python train.py --n_layer=10 --n_head=4 --norm="rmsnorm" --attn_scale=0.271 --init_std_o=0.0274 --lr_mult_o=3.0
Each number is 128 + 24 x the weight over its row's rms, rounded and kept within 0 to 255. Layers, rows and columns count from 0. Numbers have three digits each. The size before them is the row's rms in percent of the matrix's.

# down: layer 7 MLP down (transposed), 512x128, rms 0.128, rows 343-395, columns 0-127
# up: layer 7 MLP up, 512x128, rms 0.265, rows 344-395, columns 0-127
down343 095:118150164138119137136100129110094102098156107163118139145115104107124115143142126104151165155107123161087123100153110113150120113115140164118160161130121133090143122130112101107108125154168130107113104187085108123143098135060141149143131098135155101155140122146154185184129124132127137155137064113104110111081137124129111120104127181113140095129118113138154158133118107099114104107094
up344 098:135131133131167125094143132137144152124103121111124140168154090132126135146115134131158133155114129156086132100154137131124113149162065168119139149126132132113104115144124082092137142131127116158107168091103152119172129136098095123166128084116127072145143115131089136149150103119141074155120121057101175133134136137090131135159125132144163145148156158123164115083157116101131135098121
down344 102:126100133106149133133099153164133157101103119113141125151096124122087123125161089156121139128155163133147130107118126119152097111131125139150171190126155144156096112153159102142076157167155089138110116116122134157175147077115112117110129081148131135156163135183126150130121125144130038111119134109104114101168132114116140129140117138178126154125118148157129147116107143124153136125130
up345 110:132117104116134131101183152127132122124191145134152100154123130128148099078120105167111123129130158094147143138088142104143101123178159094150158144109148114128139098071110131104098131142117131166098173121183117124098130116098109142121124151149173093119157132171152107139133156146146128091127127150136123133107134169101158145136167126112138165087144137122099159102143164117137144128104
down345 097:137160091148141107118156073117116159160105124117106148126091150128102147141157143149118111122157104122125128147127112123077145080104156114155090090156117119137168103128089119102167121105102120141140160152108117171147094129102133135127152126115120171104108147097108172143102169106118151122108122135099132108113071110174129136158123128130168135121131161131104113142111149065095140118146
up346 103:098146134160079128157119137133158160145125157118176124115113143160152155149127102098088158147125144111086103133133084138135146123109113141127158126119153096084142176139116091102124126132113119074129169117147134119158093125177136117129162115146133121115176113136114091121110109146161129142130152092132151122182118130127191147113127130136112142128076123110117132100156133136080172106129
down346 103:086146138139116140125127155143129102136150096175139120168104103114127131145129124133097115125156096135143132101111124164095137140125156115120134130136128111133102130081129132139073126133128128082139162120075145144146153153087157162118171142178130174158148105104156150171112147140095106124139171117165138137136067170116159111104110158113123080146106123140108112149122158156111152091137
up347 097:130141146132063195123087170132142149127106153119106103140128121100121164153133138197141144135074147132146150139126133124182155135132137117120119112108150123088169157132133109116169125152139132109095101167119123161152103099133106136150135080149135113131152153095109092122137101110104145161116166124126121142096125106096173131135142141090153101116115117103098113119106093091134130129123
down347 089:105092153061139146154132096118153127123121094154147047156154128122130132165123101172098126093123095118115083171145141131148110120122113127135125119122138127101119141145125172119121086140113087121152118147082136107138094140105103145140142143119107161143139144138138126121087118120127168106162152103158142117130130148119125140120150123079135127134111086147104197150115153163108167127115
up348 105:148143167132073151130162130117128119142127156119147119135093127095117102154121116140155145110106096126137155100130129108108159150127109136093152197126149117128093139148134117152156114130078132143120118127110079136102154132166112141101113130120184107147077156147158085111059133106112162141129093120096089138161127122137124129134109149115148138131113097126156102110121103161125065113116
down348 095:079068109154106148118129120102153098141149085151134167146122183148184159142178109117142147139128122204139135144130118132104103101144078117109149098126128133134136127120143140110162092116133133099136128070134112128143153123143142158140111114121146114088123142108126126145134105121159178110109127115137153126090132172167123103132129151156110117128122126118122111079136126070145126112142
up349 103:131118140089128123149130094146138137168104133103134107111134169112125136146136136094098168146101157118118095124101108166142140107127191130116152122104093166145062081142131162155080163086116145097123117119053133097134123133152133121104138142131148109145128120119091134107127126128108132128121119111107083191127144131107108102125142157133135156116136134101158118111122111135142108078086
down349 099:151122143113168152136138102108078106077183150150122143129128126169096139149110159183119130094102128124130124143099138086108123102136147129135104146124146113088128117091091104116168151111142118189118138138194157137109113106112134130121100137107148111106117116135118119165148140141140162111147109149144144141137127114115119172100126128108132133122099117165127103138162201167150149123098
up350 094:106105120113140093138201133189125140162085130151146133100142100113119114125126138118127127112142134119132130136128130143110119121097110096140111138147106102170140149132097176118149107124114121139096126128110188161111146142155133098155085101156147165117113110123109143138110156145159140106127141158094113125144137190119144123137143180114117100145081116143168094073132181136107115132097
down350 096:130113148126150193149108094141143134105140084110106107124130129088128121084152108151121087116105170101101136148099108116114123156126168113134130112132134091092127161130097149121152176141142125158136135105145100092134150143175135132198127159138127098144104135114074123115119123102148142132141101105095126109088088179144112118120177143145084158116148158125111118136128148123146116123106
up351 092:139142104148125108097156160132129138111147138148136105121074151111123081162119114109120131165147146147146108153102157143143163131125154175123131175142116135189125074114106128089131089126133103150103125149118152151142171173161095129107155130121130153124101150098117143149158133111124104119167131137139148100089098143168141110101109142164167139142134161066124114120130134173148136140143
down351 103:075115107120188141141135118113111117125125091118107160084119139121133145135068142142122079116095101156076157197133117143137143146152138102130134106133164091093133103120109161127131146108131137152146138143181068096128146125097123123147156155102153151137117145147147105137123105153139149178104128142142152162123120134122120153167135126103116125141148102152116127119166103141139139130178
up352 101:156132141117100098182181112155109132114147120140132173148143133173137141124133134112141117129141140079134166137093148142139162094199147138118134130129139177118120151139142104143127142132088143123118138108131119150157100140159149199116133147123127144122107141091127096094112097101116118183164142138123133135116101121120134107148069115099110159152122170139080134134102131120139116121176
down352 106:106128174123138133108082150091130108115142120129152101175131115100114117136099132166144109109126068091128137157126085121096114075087149138129119164150117113088103114138122143115166152115125163139096153120143147160149108169090166114151114140144120166122128144125103146167160133108135172141126102142136109113100136150158129135148096118133101168126134118112114145132137077160071111153155
up353 103:121118089115156159154105165146124144123172125137118121176087117167161184118132162107143124156160126117136134138111104129106110142110132118106072136129120111129152136195142131132147119133124136085107111077180136120188135115090123098130119112121156111123102144117149132108074148073145161110130117138111123163122133134120135102166144138127150102109116162149099125121164107121109112169120
down353 101:117101132124132164098126115107159112081110145117153133130138156150127101158177089133117110114114095184118145132120159169150131127180135116142136137138140107160130109156115101144136146140137165116134153178111154101112150076126163111091104125107109099151129139111152182132159119146161105069122134157138097116114119113125084131160071126118119125127138125164167159148133124119150135086128
up354 106:118162144142149127109166116125141115105096138073116140137135184116122141159174136156128167151167162107119152133113106098154155119100123101149110131147102140133124164182119077125095123148102150148131167112114122130136165172139109113147116124117111110153126135119085087132105121118122139122140126122111187132094075123087086134107136146091174132151127111134102100164144133098157140131126
down354 106:110144144118127123099133131122159134134110159103100104112151105113142117178166137118154142140125142083127148152162119158125121164143093124101129158114141152129138085102122125146149166100130146134134118155110159095105156132184120106173106156099120147139117109164150161098168138148138154151106078158097142157107155130158110156126149126130131165111118153111075182131124097135113089176119
up355 111:110133102132146136127095131118093104163141170125164189101134102124136142160125136098103139090106150103107092136123132156155159103135173108128130115143084119103137137138136134118105104125171088133075072143139127115142158106091102140151175161120146146128150100158152089125083135139172086112146130147135132166134104148143117111152142095110133165112140149149127115093082126126132112131133
down355 108:150148149164126118156122124093087140139125146132099126121149101100121153123174119094122117133123137122163095187112090106199168148117111102148134120132155134113082124108150131095108122171122134125142145098121119126098136170148113120143134150101133127145107108117100120128145132100125112076148137093120127141126091105099096124088136111151191173171123094117126153144114108098153161137161
up356 103:095150138120059115102073067158141135061129112099134101095128113138093077131134117090128121147142193124147131151127125138078106149128144134135120142127122130096117141124123088139133127124149133149084172115136142131140133107084131151119117123135144126099104137160149140153131151097092117129170168117099117157114086123158139124095104128116160081131123114119127133130135133116128099129172
down356 100:132170102122108116158136153134140112171148121053140122102134153172129149133123155187111094116129160160117137083169130160100147118089079137123152141104164155145130145141100152134102135117135103148124081098129130108164096120116110097102086099137097125090145135097124125130143139121152096105140093120099108142158130164133125164120114140138133178140124162149129127125125152154134152122164
up357 095:110136108111112146154110118132134053104127120130122144139122143137097138182132115095110143090119116094116146139115142093130131155084159149134097179148090150146148153145130119180166080155128127131101116126127114090185127122079124113106146112123156178121120127125140126149120115145134093120116128150109126067098110168114101120115121144141174114184137112134137151101129097113134125152099
down357 105:127159103118165078122143147112163134156140123105163111166104101148163117145095139132135127159154130141164087130141093163147125117142165127117157100131155084132134099106134153158121121115135109112105125150138169127039142091186184097142126112109118141163152142137134070150131115105128123153178144124153115140132128108127108121151141106125108137113143147141110124160148151151157132138116
up358 088:083109146142116093153119167138124146108110088094088118116163153164139077117119132117119123126129111113138119102142110126084159112105138149135113145182085066147116159098109146138139119130119166109105132079126149107126131140153084116081147135167119136145140134138199095150114143134141133112113127130124147110125128167118133103174140182112115112124136133109143138152088096140128099125090
down358 091:139148105121111170147119109138121116148129096117152174158135144104097160108155101165163116162126161108103150120163145092172140147129088130090102118156133092110124149136108153112110126098163096138119173116120139126122117128138142133143102122102157101148172158136137113125180116146158158143197103097156098120161106103124162160104116110092127102120125085121172137119118119096129130147133
up359 083:165113138146100131121133122113116155119184098163104113114106170140081157093119159093121127113119116132131122121145132130102117157123103165105118144132095135100130101142144095118091107088086167088111127093140108121088088148089099121167141142154115166156152153110148116143124138121150124080116106107170157110091140125113117115096105129088141129156108158127139120122114081146111185119114
down359 090:110145156115196147139083099152107129125105150115088156111110129120116135146168141149077104169106140107153149074170114166132139121146124109134141137139115128125108105112136115110111154158106062143137096118130136109133154111110133152113116169100164091115119139160139171113149141109108097147135100184164134138093123103095144153143105115141129131130121116147185127122120144089123098112141
up360 104:154156090160117130119127087164158152142123122112081132176148105108126092140147134098123121105114122122136124094104198105131121108114134153147134100122095174086109102160126107132152172159119136147118160086132116117174134167149097091119097142121105135067096089135113123134155131159131110111119095145151130145107107126116109126130114121134102159133128121143106134127119086106114061126115
down360 105:136112134140121077154128118149133158133117119141099094146152139107131081139121077144135130109125092097173171124146147057099099165137139141145122111115167126139097138107127121139151119084185123133078133177115120089121157128105161102120144127136156122093131122136088131137124157134118160109080144134150144147080161112110144120121129105132110143156105165127120187110160136144130121121119
up361 104:147129147128109080112118159157153098096159104093136165105137110139142133139135133129127099114149114075160093148156135161090127121099147098128141094154082141109122104131112122127138119135132107098098142119170127104136127127119162153134123139097105129141104150099188090157112103141136107140141160119187111137102132164089118078102078175122156125111113129099120138104097090127095139140120
down361 105:129126167128140115132099094129112146119099161118141127095138105135119121155106106153138131170123141100099163139109063087156142128171133108137126149153140087104127122149189106138111182200160110149114133117107102111134132145147134156114148124130125120083121126128112146142134108112117151116069115111100132118155130115117077107134120081111127126134136121184126172196111119122127128133131
up362 089:114128130142139120157169138147129114146107142082117101116143133182110128067170098117136130130130144109081133112101144128112148156143151128099162162097138135085153142132118130136125105094135115126105144160108102110091127162115106148121126070136090101133064142128120123146105105179139124123103154129148133119089144134158154122102115147154182150130074123090098161145133114102139140107101
down362 095:174111115148102136125126137106114124113119134151157134142160099145135143144127136125097117132116069159146125080140099091080133136146117142122072104168135112098104127110164139105154155116089182126172149134091169168144087122122094132140117111166137136177096116104132143151121145111129110143148090140137130105163123142111097126149125105108116144170183148132094106112108102158115106139133
up363 100:150156091112065127118102117137134132137173131108124136092136169140145124127124116157105146099094139112124127109107127083115124145141146178123096138155111194113124110117177164122180130130140092113143122105123140124155110129116149124154098151122083131151143108097190133101105116103136106149109132151107134154146119145101181111122126108121128108159120123100100118108151133161199144104134
down363 098:127059155124128141122184114162167168081141107104112103154124123138131092121145098163115112154130141160099139119095152117121141108154165140100139104116151111091169117132121111114112133172139156100118131119112090126109128121122164164092115099090113104158115153108117139139146124150088122121166158077122103137141091086163126144121140118095125123112119142157091139153126149141138139145079
up364 094:086139136096112112093121166159118136087135115099126148105136149087132102155095113098137071138135143113106125131098113149091128111106116129118142106103136061112114158165135110112131160138129152134121154120139187136158144163116183138130183067159133133153162141131112080119101148136141111135153155101143138112122108123117105105123102119111113113079135132114111102104151100121108147101107
down364 101:100179132091142118141114108079111152103138121178093152140165091128141163148143118126080143133147130145141139137159121178139129144123153084154107119103144162107137124087109153131117151129110127060114150102099125105133159090122149130166107155148137125108139119110146119173149130144117095146095136165127105112124124118102162164128140118144128151107140144109104140097050142157130120136143
up365 106:146141153111114102122102082124091085087131169134120094143174105155155081155137143149114088130148152146134105108136126123131108144142110128130156113083124090112145119098147148137128102148117112166108150083114127132162147154149092096147147092176152129075146145112141108149138131080110092120179136124148135163123121119131133177119128087116153128107150160142108126155131143118159125159097
down365 094:117137088151142136120152086166128109105169125161150153108162127132107124144123155136114117129131129141101145144145136156145102158074148093176134075100135152097094117110165184105116097095100111113124130069170125121133098137139134117086126115166133109098141138113150189087099125120144092112085117145103124146117113142171156156126129126093115112120144139142119119131138097115109153143130
up366 101:135177114156153120106140102138110083107123127147125124120147173165142142132160108143131130135118130124149164143136136155119121073152121161099155142145130123109102127146123145112141106074150140135139108113125124129115091099124125088131117180166093156111124100107155152106149178157117175111166112094168094146085087133095171125144147090157120111121092137154105164140134146152104153132141
down366 098:162112105104118126157096137152115124149149140124132147133130136078115143146135169148117132112148122087118106116136112184112141164102157113129144108142107140124171145142131132150089118203127106146132133122130158115161182148112125151117159093089144115139140108151073130142107079135173089134096172158104162092186139101134122125123121163133136125131132088117127125155155117128133092114124
up367 092:145086144137116086133161157079145115157116111144150139158161129094124093129182132127122130198132152125143095094128174139137098170143143071127137175169136173126117119144107156134140106136117117081105121147128124155082108148140137110156098099113123138114127126127136120104129133138138142156154104083123122128107158140142139124110101135171130150123122120111177143172118149077132103117121
down367 101:107111117101140149130122123133175160104127159149169124173118106152152153148121095151153119100153146105141163119116137131141130122076150157115144098102138112107170150111121086109128134075180115149169133116130144095103153142118122107155161119132153115107140138102175132124127107108153190102110101116111117141154142110127133118169141102101136117143140151162086145179156114165092107134152
up368 098:175145154132116098135173086130133150117159134139079112113107152129174075123135096137150121107155155087127150105144112139111145129133085165133112143121125109146144122128112114152109122136125144120101136108138131183164147143086141143096127103112063184105101128113145131101103116155099106089132127149116122124174115141131136127074111123129107122094130088150124170138142111080140128133166
down368 098:108107109149154132146135119123172142143101119118103117129124125164105137132056126139119107115134117166135141120120133136122095075094141158119160108140137173127183120118161113099139114115140154132122143143156106138140147123130126073191088128093137100090109094106133141110124138103139120108139118153135150146122076127143098149151133123170110131101186097170150118121140105110124101125189
up369 097:143126119134139092117071134083129127108154115134154154091142101135143166116161106087140178113156159126107160174126117164148103108158130141123162135100087099138126153142116116122107139132117163146108116108111107127114133153124132134101137086142127129182139136129107190111133121176091095123153157111143118154137093147154134161125131132103134126095122153148166142125115126128108046111112
down369 095:093067145137122108156114149181108137093105138117141110163158101119146130103091123101116152170107147121126128147097131117157121140085126125134136073115148116107134141133141114115122166060134098118147150097165068151097116131164130105161115124151127117141140118154110174101146154159147137128118104151133108123147120126111066102099112144104145143088167119114103168126114140125131131149145
up370 097:139146094189108139120166137132112140130119151092103135109120150096076133148136155158143100152132155126147148110123139125143153147143142129150139157103100112136135098119132097170146153163129166187087174143114104105125153134146165128157131106098154131097145131171121124111131118130175100125163130160177099150118186121125118152175106106113160133146154119127118084135136100129147124134162
down370 090:097105179166150146132130111135143115110137126171113125137106116150185148134129108141098133125143085114131117103119095140135111135148106156095112142106139102121119129125164171126158120173151105074156118124153140127136091085133137119121155131139110151089109076107085144119091141151077112132140128142112093118134111129214106078096124154137094140120127135125124159121100123129132154109113
up371 104:149153100138143146108105109115097155102112119079119109123107162094142112140134130078136124155140078140126114129107127112138139146136125155155129158118113119145176072173137157117085103128125174125081093092125174109155149145167123097148129104109141134115091114127118109147153154154114146076106148086124126151125155111092158103115145114151119138136159121112147133112111073164134157125099
down371 104:099164144111135103150088156160136182159130145143170106120089120116096116078127125140129107106115116084136123177148151096152136148083149110128112099117079130116164122173148151121103133153154173136155144118151138092158102137130132139165114145115155093101104155135093122141128111109103143134077149139134158163151120139128136101147150097129159136122119094125109140112169127140143142124078
up372 100:084146129087146091151150157118105137116138152135102137129140128093102127139136138146107126128151136108172141138121095098140148163111069162153121138092190149155118114114156143158122121101103115117111131091113129120131149137131149151146144137176148135141158087134141177087134129121144157076131137120106124133117119105151142143082140184116161116126136201132155121086090108118146125137105
down372 094:113064115166109079090142070158171107133100136137196115118126111138091138138111117109162111132126144132131104131129154107127154120115181126129137118145120084143114092141133145136162104132133162100119113172124123157104121151111124140136089115134156138150122130160154149128150117134088098139149165082141134129070138100139140137147097102148155149121120088116125110138187140151130134130153
up373 104:118108102144173156111109109088123064138097048091165106135083126130163138089081104132106130121125150148134145127122118120136130138126157145161143146098123116119149139127151154095138146104153089112112140126108148125061117146150108124098151118115150147089129142096078104111100114127138143120128127098138142127134132126147150118141153143105152098102127117067094119116168087129111127128109
down373 101:135148111094172089164114114170104133146120110140083098153142137118147143169132118173165146141096114181138105136122143151149105143104110135151108142133087140148133114136128155091094121122095135181166126124179157102183136106161128149073137140130121136117107096154143133130157137131135131100107112109103101155133103165151128118092137155090129119102143125121150133099139175141100099136153
up374 104:143167109150154078150126110091143135110149160126137110120112088106165150136165134175134106148101110146117135124138133107096169150183145120103117154133106175168115106105107135151179122102080123126135078122156103147111142129161114102163115142107115154130162123119116141121148115139122140113121144088110115118146142133139145130168153108150151111103100115083139143138153096135125064079112
down374 096:130176091155084058117148157129125088160137145112127183105149135138130124142128141176158101134085130076102097171163127113165094164156151131136166162142140141166124124126081150143147139113115107131144112096132139107165090123109158098093144118136101108143131132157103144159129134148133149126086123142128158119164123104118130108146120112157124100122123171137124107149135104130136099118135
up375 100:104131110085112114131133150099132160151102154074153154105166093090165121147145133127116128137150129151163149110150114121106089140079081112125158125083122176120138149105136129098136161127131141147165152109136174118151152161131142116141109161164114144132086104095113121154108143166155127106149109065120111156122155131132118113119118144120147129123126138129172149139103151078147116095093
down375 097:118164106117144106139117132120121156091157094136111122168121117138153134098188119174142148117101145207142115115107118097135144130070139153125110133141133139134146139111125135086119124130108126084111132154146144119103115140167146109150102129162109147142145115112107170116134146113125097172180151140165117095169128099077153137127110165131126157160135084116121141142119192130123136120118
up376 104:115161129109116161136145112099142117090126142136143126185154121140129109145152140108121129093104115069136116165098168129100140156086141124106149110144124111147128157142147124160121128139165147120140170109150148178119167110157134076142213122142140094139097134137145088130138114099109153155132138091128144128154109133113123143126142091109167147119135123150104106123154076157152159154126
down376 104:093123096143161130106084137149103123078120143099127149113161074148125116152115134148132127109079150103124101096178080108122079122134100122138074104131144128133197116136173147162145140124091152119126137152152159165121138161139121167148123103133138149123147106135144121107138121150134155099122083119114149116081151152140124153169163137127140103099132148138118132082109146127128125115131
up377 101:129118159148084133125143074122062118090179154127088172141105142099159126120108131115140124172119174117142131140137117143077119129128100154117105130166127127135130078127122107099153168152126135116158114132094188118098157116125170100116139121153163092149161116103166108133118136107144127118119140128127142122119168094141176137139111122126081148130116079125135104139122110129116153120143
down377 099:124141123092116128100094142130157095123138115145146119122106172118103169124153121118096115181092089129151115137111088108121144119118133166111121154146172138128148155135120167069119136116146123097128144155133109154115104125079144074102131120147162141120143112093122082130138130120133054147144154113113131125083147098140073117159154163124118127083133141138127106151160149117152096125130
up378 084:101119142107122137172112138189132114133128129107129146101112120115148133118160163181124145130111179177126129125155133117125156132108148134091125127155146084166159140133139124118135134151164143091123060141151125143129141111114094172109134154163121121150150127108091118133140136108145160128097098111142122162117104099135144071125169143168168100168147141087126174133154125142118130168120
down378 090:182121152113117103104097139139158101098150126108134128115106189114118116152129138149134180123121119114127086140140077151132096130113121132170121076110178130117115137179181121083149123138089129166105129174097056143114102135149125103096124101125112124111147130151106121118121135129152120162141107088100134116115135143150156147112119076147125134141096131107129141120123127101147161136112
up379 102:118115123121153133145108143149174136106106130107131104114114126125145095107096109118128114158146096088136153126153098086118120127144120150140118110147169186090099095109138111158109135151193109114167130108153130175088159141152119096092150090126121093140146108092139161162134123091143125099108127157160127135107123118114118129088134173141082125169110121120111168162149146111139120105160
down379 099:111119070134104114126142159085109068118117128129114116103098148113132142091116103109125177166134139140116079172116118127117131114085106133145081084118115110133127106121105163138148132120119134160094148140151130076131053138105103086151140099125127150144118127125169134102148132150125089148126152128173140150082180132157139089123114128123149113108116121108133117097146109114116137121112
up380 095:134136130134165113076113125137074165145121153104129094152123094131176156120070118083122150102134135152103099103141113130095121130108125110134130145120113129147134099096111142119082125133092158107138162145130144150104175129146093126111185100068133072146150141129143139110131104123084171150140108133112144130117121132134160146119097139142146136127100130116147150135116074122151148100172
down380 093:124152102175103134116128123108204142124130118118112184119155137148113094122144168128125104153100099131098106106161133126121117129139098129110112084144174147147110175171140144142111130127158117186114155093164127100149084132078099125118120130145132101085150132150155157120147107123097143139117130127112150143136132141123176127155161182151116115124112144145115147142158147115115104091142
up381 103:127119125134080107133139132130104118099121133112141145134152110122099065114112122155135134142158107117185131146103140152203169130108116158166110133135100172072099080139125112113138177142117115135131111114164089142115077122140139097121136119151140117110098127138138122156134142170113121142101127132125101172112089162129115158144138118137119170114181098135122122105149148109106168127149
down381 102:111129094131125135160100136162135097087144171109144112125131138099108147101130156151107148124131111156119116155123130096117128098111143112120121128140127143139123072142110111175137111128112095120090166116162132140143161112128091171120158069099099119166131165155157143154100115118123100102131135194085135133096094155193107130121124126161139128149105130123142098149184113098111135126134
up382 081:110118105117123126143070137109074110141144157112118097161107115101091127161138150145122134153134141120115075116167135171094117136104115118178066140141110189088124138104117140139101095138129156108088125119114117148138143151105143140140135114123119131084127129121122142155130101176100113132168136139110204104118131116158106100127153159123138118127129072140139148138139138100125158134098
down382 094:133119080132155110132142091144114140109126123147105157095157122135137124127121121111153119156150135162116109097105132134120126111143133155129125144102106122110184131151190077128139141127110077087134114163118102120114138099158101096142129083142111103115163107146105112155111133065152170123139141146062104076143130152135133120090150086125105100135111110105101117177150130115110108125117
up383 106:106119112109163134110126162127100154166151114104154082147142124125167132149100135143130100150113138138130120149179103136121111166149137093144110134144148132121103123144158103123136120150114140143084127116107133166133109116161103113128152098163189115103136098131119107120164166123122104114132109157128111128104090081099129129107140122094133105091139137115112111036148149183121157169128
down383 108:153145135114131133120131101130118108085151141153149141128124106149125134128172152139104119118112142120127098118079102086133152120106142130103154148128075073107134098143080157154109159172149102093105138159133077168132180113095165125135118098150113155126097152114114093126142144128126135101123118130120124161110112176134138122159146138128121173130133163111085152166109115173134152093163
up384 107:096158146123129117111155171149139142101114154129183138118136153085117100139154137105134067128108126153117124154092164134140140134133103121180114136084090153084114128130137085157139096152160109138130151140138145132103145122093116142116137113119139157110148125151115124123162138147116169119116151119108126161103137123079116120095112158125145119106101131151074167140138205111175108150125
down384 100:151149070179133135132104104123081114127121122154127110137161111154120156122180136102118121121131157134168155112139134170097112147142147098144079135135136149122088146188148140122096080109120097124113149121117110156144118150183121128110108142150117116145079156087149159127100146106097158112144173091124118137152123157078153114132131129136133117101116150097121147119140110095093147133139
up385 109:145137150139161129144100143142136091103126132127137112126158186116078115134096061101123106106142128109098135152111139154105093109121137091078099110156124114124105108119112129152127116112114159097103169111168140097105118150078125112077115107098115094111142140135095127156109153095133133098151103125160103143178114151148094133119136105149158127112117135115126084101180125114113159125133
down385 103:070139109131133113101154134127092128148092140097148091122136150108146152166143143132158125145144137146140137132141116123157138096124118118193189157134094112158127144098105107125157129101076136126114139133159127150138167095157147139085202132107100162121120159147106147127124135143165123141145158145114124139141129103159125131143104193119118120117147131171101124113111093117165098111115
up386 092:135101119103110162086149114129138146152128098106125157140126154117112130132141153150102091173122168133133090129073124112086104127141126137141116163170092119074087169119107121110110148159122106104106109138139133155122103103168098105124138120128123155110107091115110113121131125125176162141137141180070103136130135098131100122118149134088134155162090099117160150133166159148119102104112
down386 101:141175143128142110160114145159127143170142097099134140159124120140111141123120127124168134108160179115123155139153114097124093101063084099147126161097123083146143123150106159108147112110106137165143159088112152130123101177118135148116137135126129167122130143111116117136132145137084144133128113135123109124170087134098142143123093155161132108185090146143143147069107161092134116130102
up387 098:136130124134139076153087153175082125138131123116100122107130131054117096107107141165118133132080143146116139114155163114089126130138132181135136129112113143149135096121100121149131093099115108170111100092136101100120120135182180096150108104103118102111126123146126132143110113106169119153117151147114111118137087139156100140083064138131157125092131121120144120145118128122102150124098
down387 098:106144161159128159150118138102134141102145198094145119120164152139131135161095144170133130118183120205105121160131122154153131118141116115135166151128134101109130142100149129162124132139168154128171151192146127147125149137131103122129162135127131132112094114087141121156136101152134107105150089127142163158109127145117098112178125115151132127138144121139131133122166115104184143145169
up388 097:106153089147131129089148079151118179116125137086147150134159142169110114137131092131135097145123145129108144113105162111122120121131103090101112120130115130145108116114134149104098133111142122108100103138147147161111129143185118135163121177154087113165104181103131095124144142143138177109125146084127103160088132138090170129144146106174128136126184152117111164144117143125094113141145
down388 098:148066154124094159156122162094162115147100137141109124101091108132131128127126154131115136148147112168139117096107122118118108163161139171123122131112126127141143138122142116126158156146075134130138130135120101118126141098093109096120112112108148149084148102152131145134124111117127054150134099188107132078116116139176097095122108138080116093140093082142104141154161146137115141090114
up389 102:135094118133143133118114140116129111144141132122167130145130112072133174096104116115087122111123172104191114133154153156084142101128113110156130101176094189129119123103078146157139117166148127153139138159141100129134091116136107115136140101110112125124094132122144116128126087107171175138171150123124139126112128120153122117123117085100087083129130068106113117146123130175132123136144
down389 102:128156137131159139138100136124147101139181097188114108159116154153108110146135078133139141088124119098092139141174127123153119169134116119137121095167154121124117151109130066119124130108151106126125135137112123135159177128100100074132148120138125142143153143117114114149136116139108075114155083174132177097114124153133139134132109145144088123171132109140112163109071105121097157130119
up390 113:131110093122156125121155121092147088124122162096146094137137129107100122116106098134133151103062161148132135152123133128124131148181106129166092168137156145107142138137132108125151153119208116179130118131164111125132089088128118119109148136092080146127139123143117130153130142122158134114158154132116125165133100075151151114117139162136091110108120124076097147076117139103121108140127
down390 110:103135074112131154170132103122104111143148105135135128082145156136143138138123133165150100122125104181102151074123102102125154123137107119152147109172123106161104119117090151103119092147116084099144178152115125127131128112122115173139138119156165116148168135159149171150109146131159129133162091125176130098110085143099120151085118129127138112170131151161133084148120123157125110122145
up391 090:126107107143114138098127135150099124138111103117084138107109164140109185139105129156102138153108188134110086093124152120105183121131144142119115129107124108161111120149148164118166085131087135152149155155124106107112105140164147128112096129105108120169163136139117089134119110077158146114159114136151090146101120139124148107119143113127094187159100140145115110106135162092088116117157
down391 088:140139144147125145143110132139119144079137141143144141164109069084112133115149137093139138104116105129146122068100126164145140129126155148137150121108154135086109145155124113136142155153111102093140140139126114126120129130107133121135166131127148135133137108103136172125155097177120126156115116180052159126095129133196135141134165078111102112109146124119106131120152105151182082127093
up392 099:151099089176130093127137108148117104106110122121092125154139142154165111105157143141108165122213157159107107194141111150100141112111128161159137141172104129137160132123141106125129124121106135130097114108142133102175122107141106150109130125124143130132156139158071139118144126110117139086122083146104134138159134180133165158111143146127114133081122133107116120111080149147161143134141
down392 105:182137128109091136137135111127129132147168099134138162143119142109126113158121179147114100142144143155124131044110127125167131129138130157065136127148131127134096118137112120145109129127152148119145167158137100173148146107104163093114123138188137114088141165140114123107111144125107064149130124100105121126157106126166113159177135114121085157143151119124175139128164116132119112128146
up393 099:150099135140126136095071132098110102130125117135120137100115143108130132123141138162101127143104150142145095122115081093137135162188137129120142133151092108103110131101103106134138082111126108132086135130138158115229179105134119112147119095095139116165137084154156113154134122126140160123118137116105155152110112118138136140129143105170127109145112130135160163128123082098163125141174
down393 105:107100129114113125117102162120125165148164142096116139121156125121129143161115152115116133144135111066147120169116164160135109140128119104098052176095162118146097128149123136110139113117118120154130167125145105135155110136137086131162108117098127144150134150109167094074149126117127101141128087154166140163136098132098116142111131152078135185111120120109091104086145129157110114140105
up394 095:123126134145164154093109097129134093134138154156138133122148161119107183107165141145110117125131128119113162136128106121180136127149140139102137138138075109117090111152128108168140131140090121178157131145129134141138152165108136133106130089164120073134183101126108149100144091156165146136168160136162118119104131140125088119121115122088125130159109126168186158087116113124084114128141
down394 099:178134145091123127133137119098089193116136158115158134140108111139129123108117136073157129143103126138152134145139095116074143099102105080117090157150108126127164093140136130090106123096156137118125145154136084135095127071131104103168113135145152141146103183141123124151103105105096125102134111148142151126147133097114134171138186125146134107133134142132094128125123131173156160111130
up395 106:152153137122126115128116171112102167090067103095148115118096117148114113185158138118112128124126149122136100150156121172122161139139127145104126134135126071136134180169133138131147116111118094139120118130142137122140116130107132130153123108155152148103153111104122144163128115104108167147107188088154147126123156125132107156110108099138157085182092155083135117142138122141150167084091
down395 104:134162146139136137144140113165105123146079131115076114170138099158132142129135118117074079140122134177127090099154107112142125131115153081134182154132137145131141116132151168134118093168165128158134181151124093140100161115118141175129113115113112157132096151139099135139146168120090096125121134139093144129108131105121143150162122103136189124148161121144090142118142111112104113098125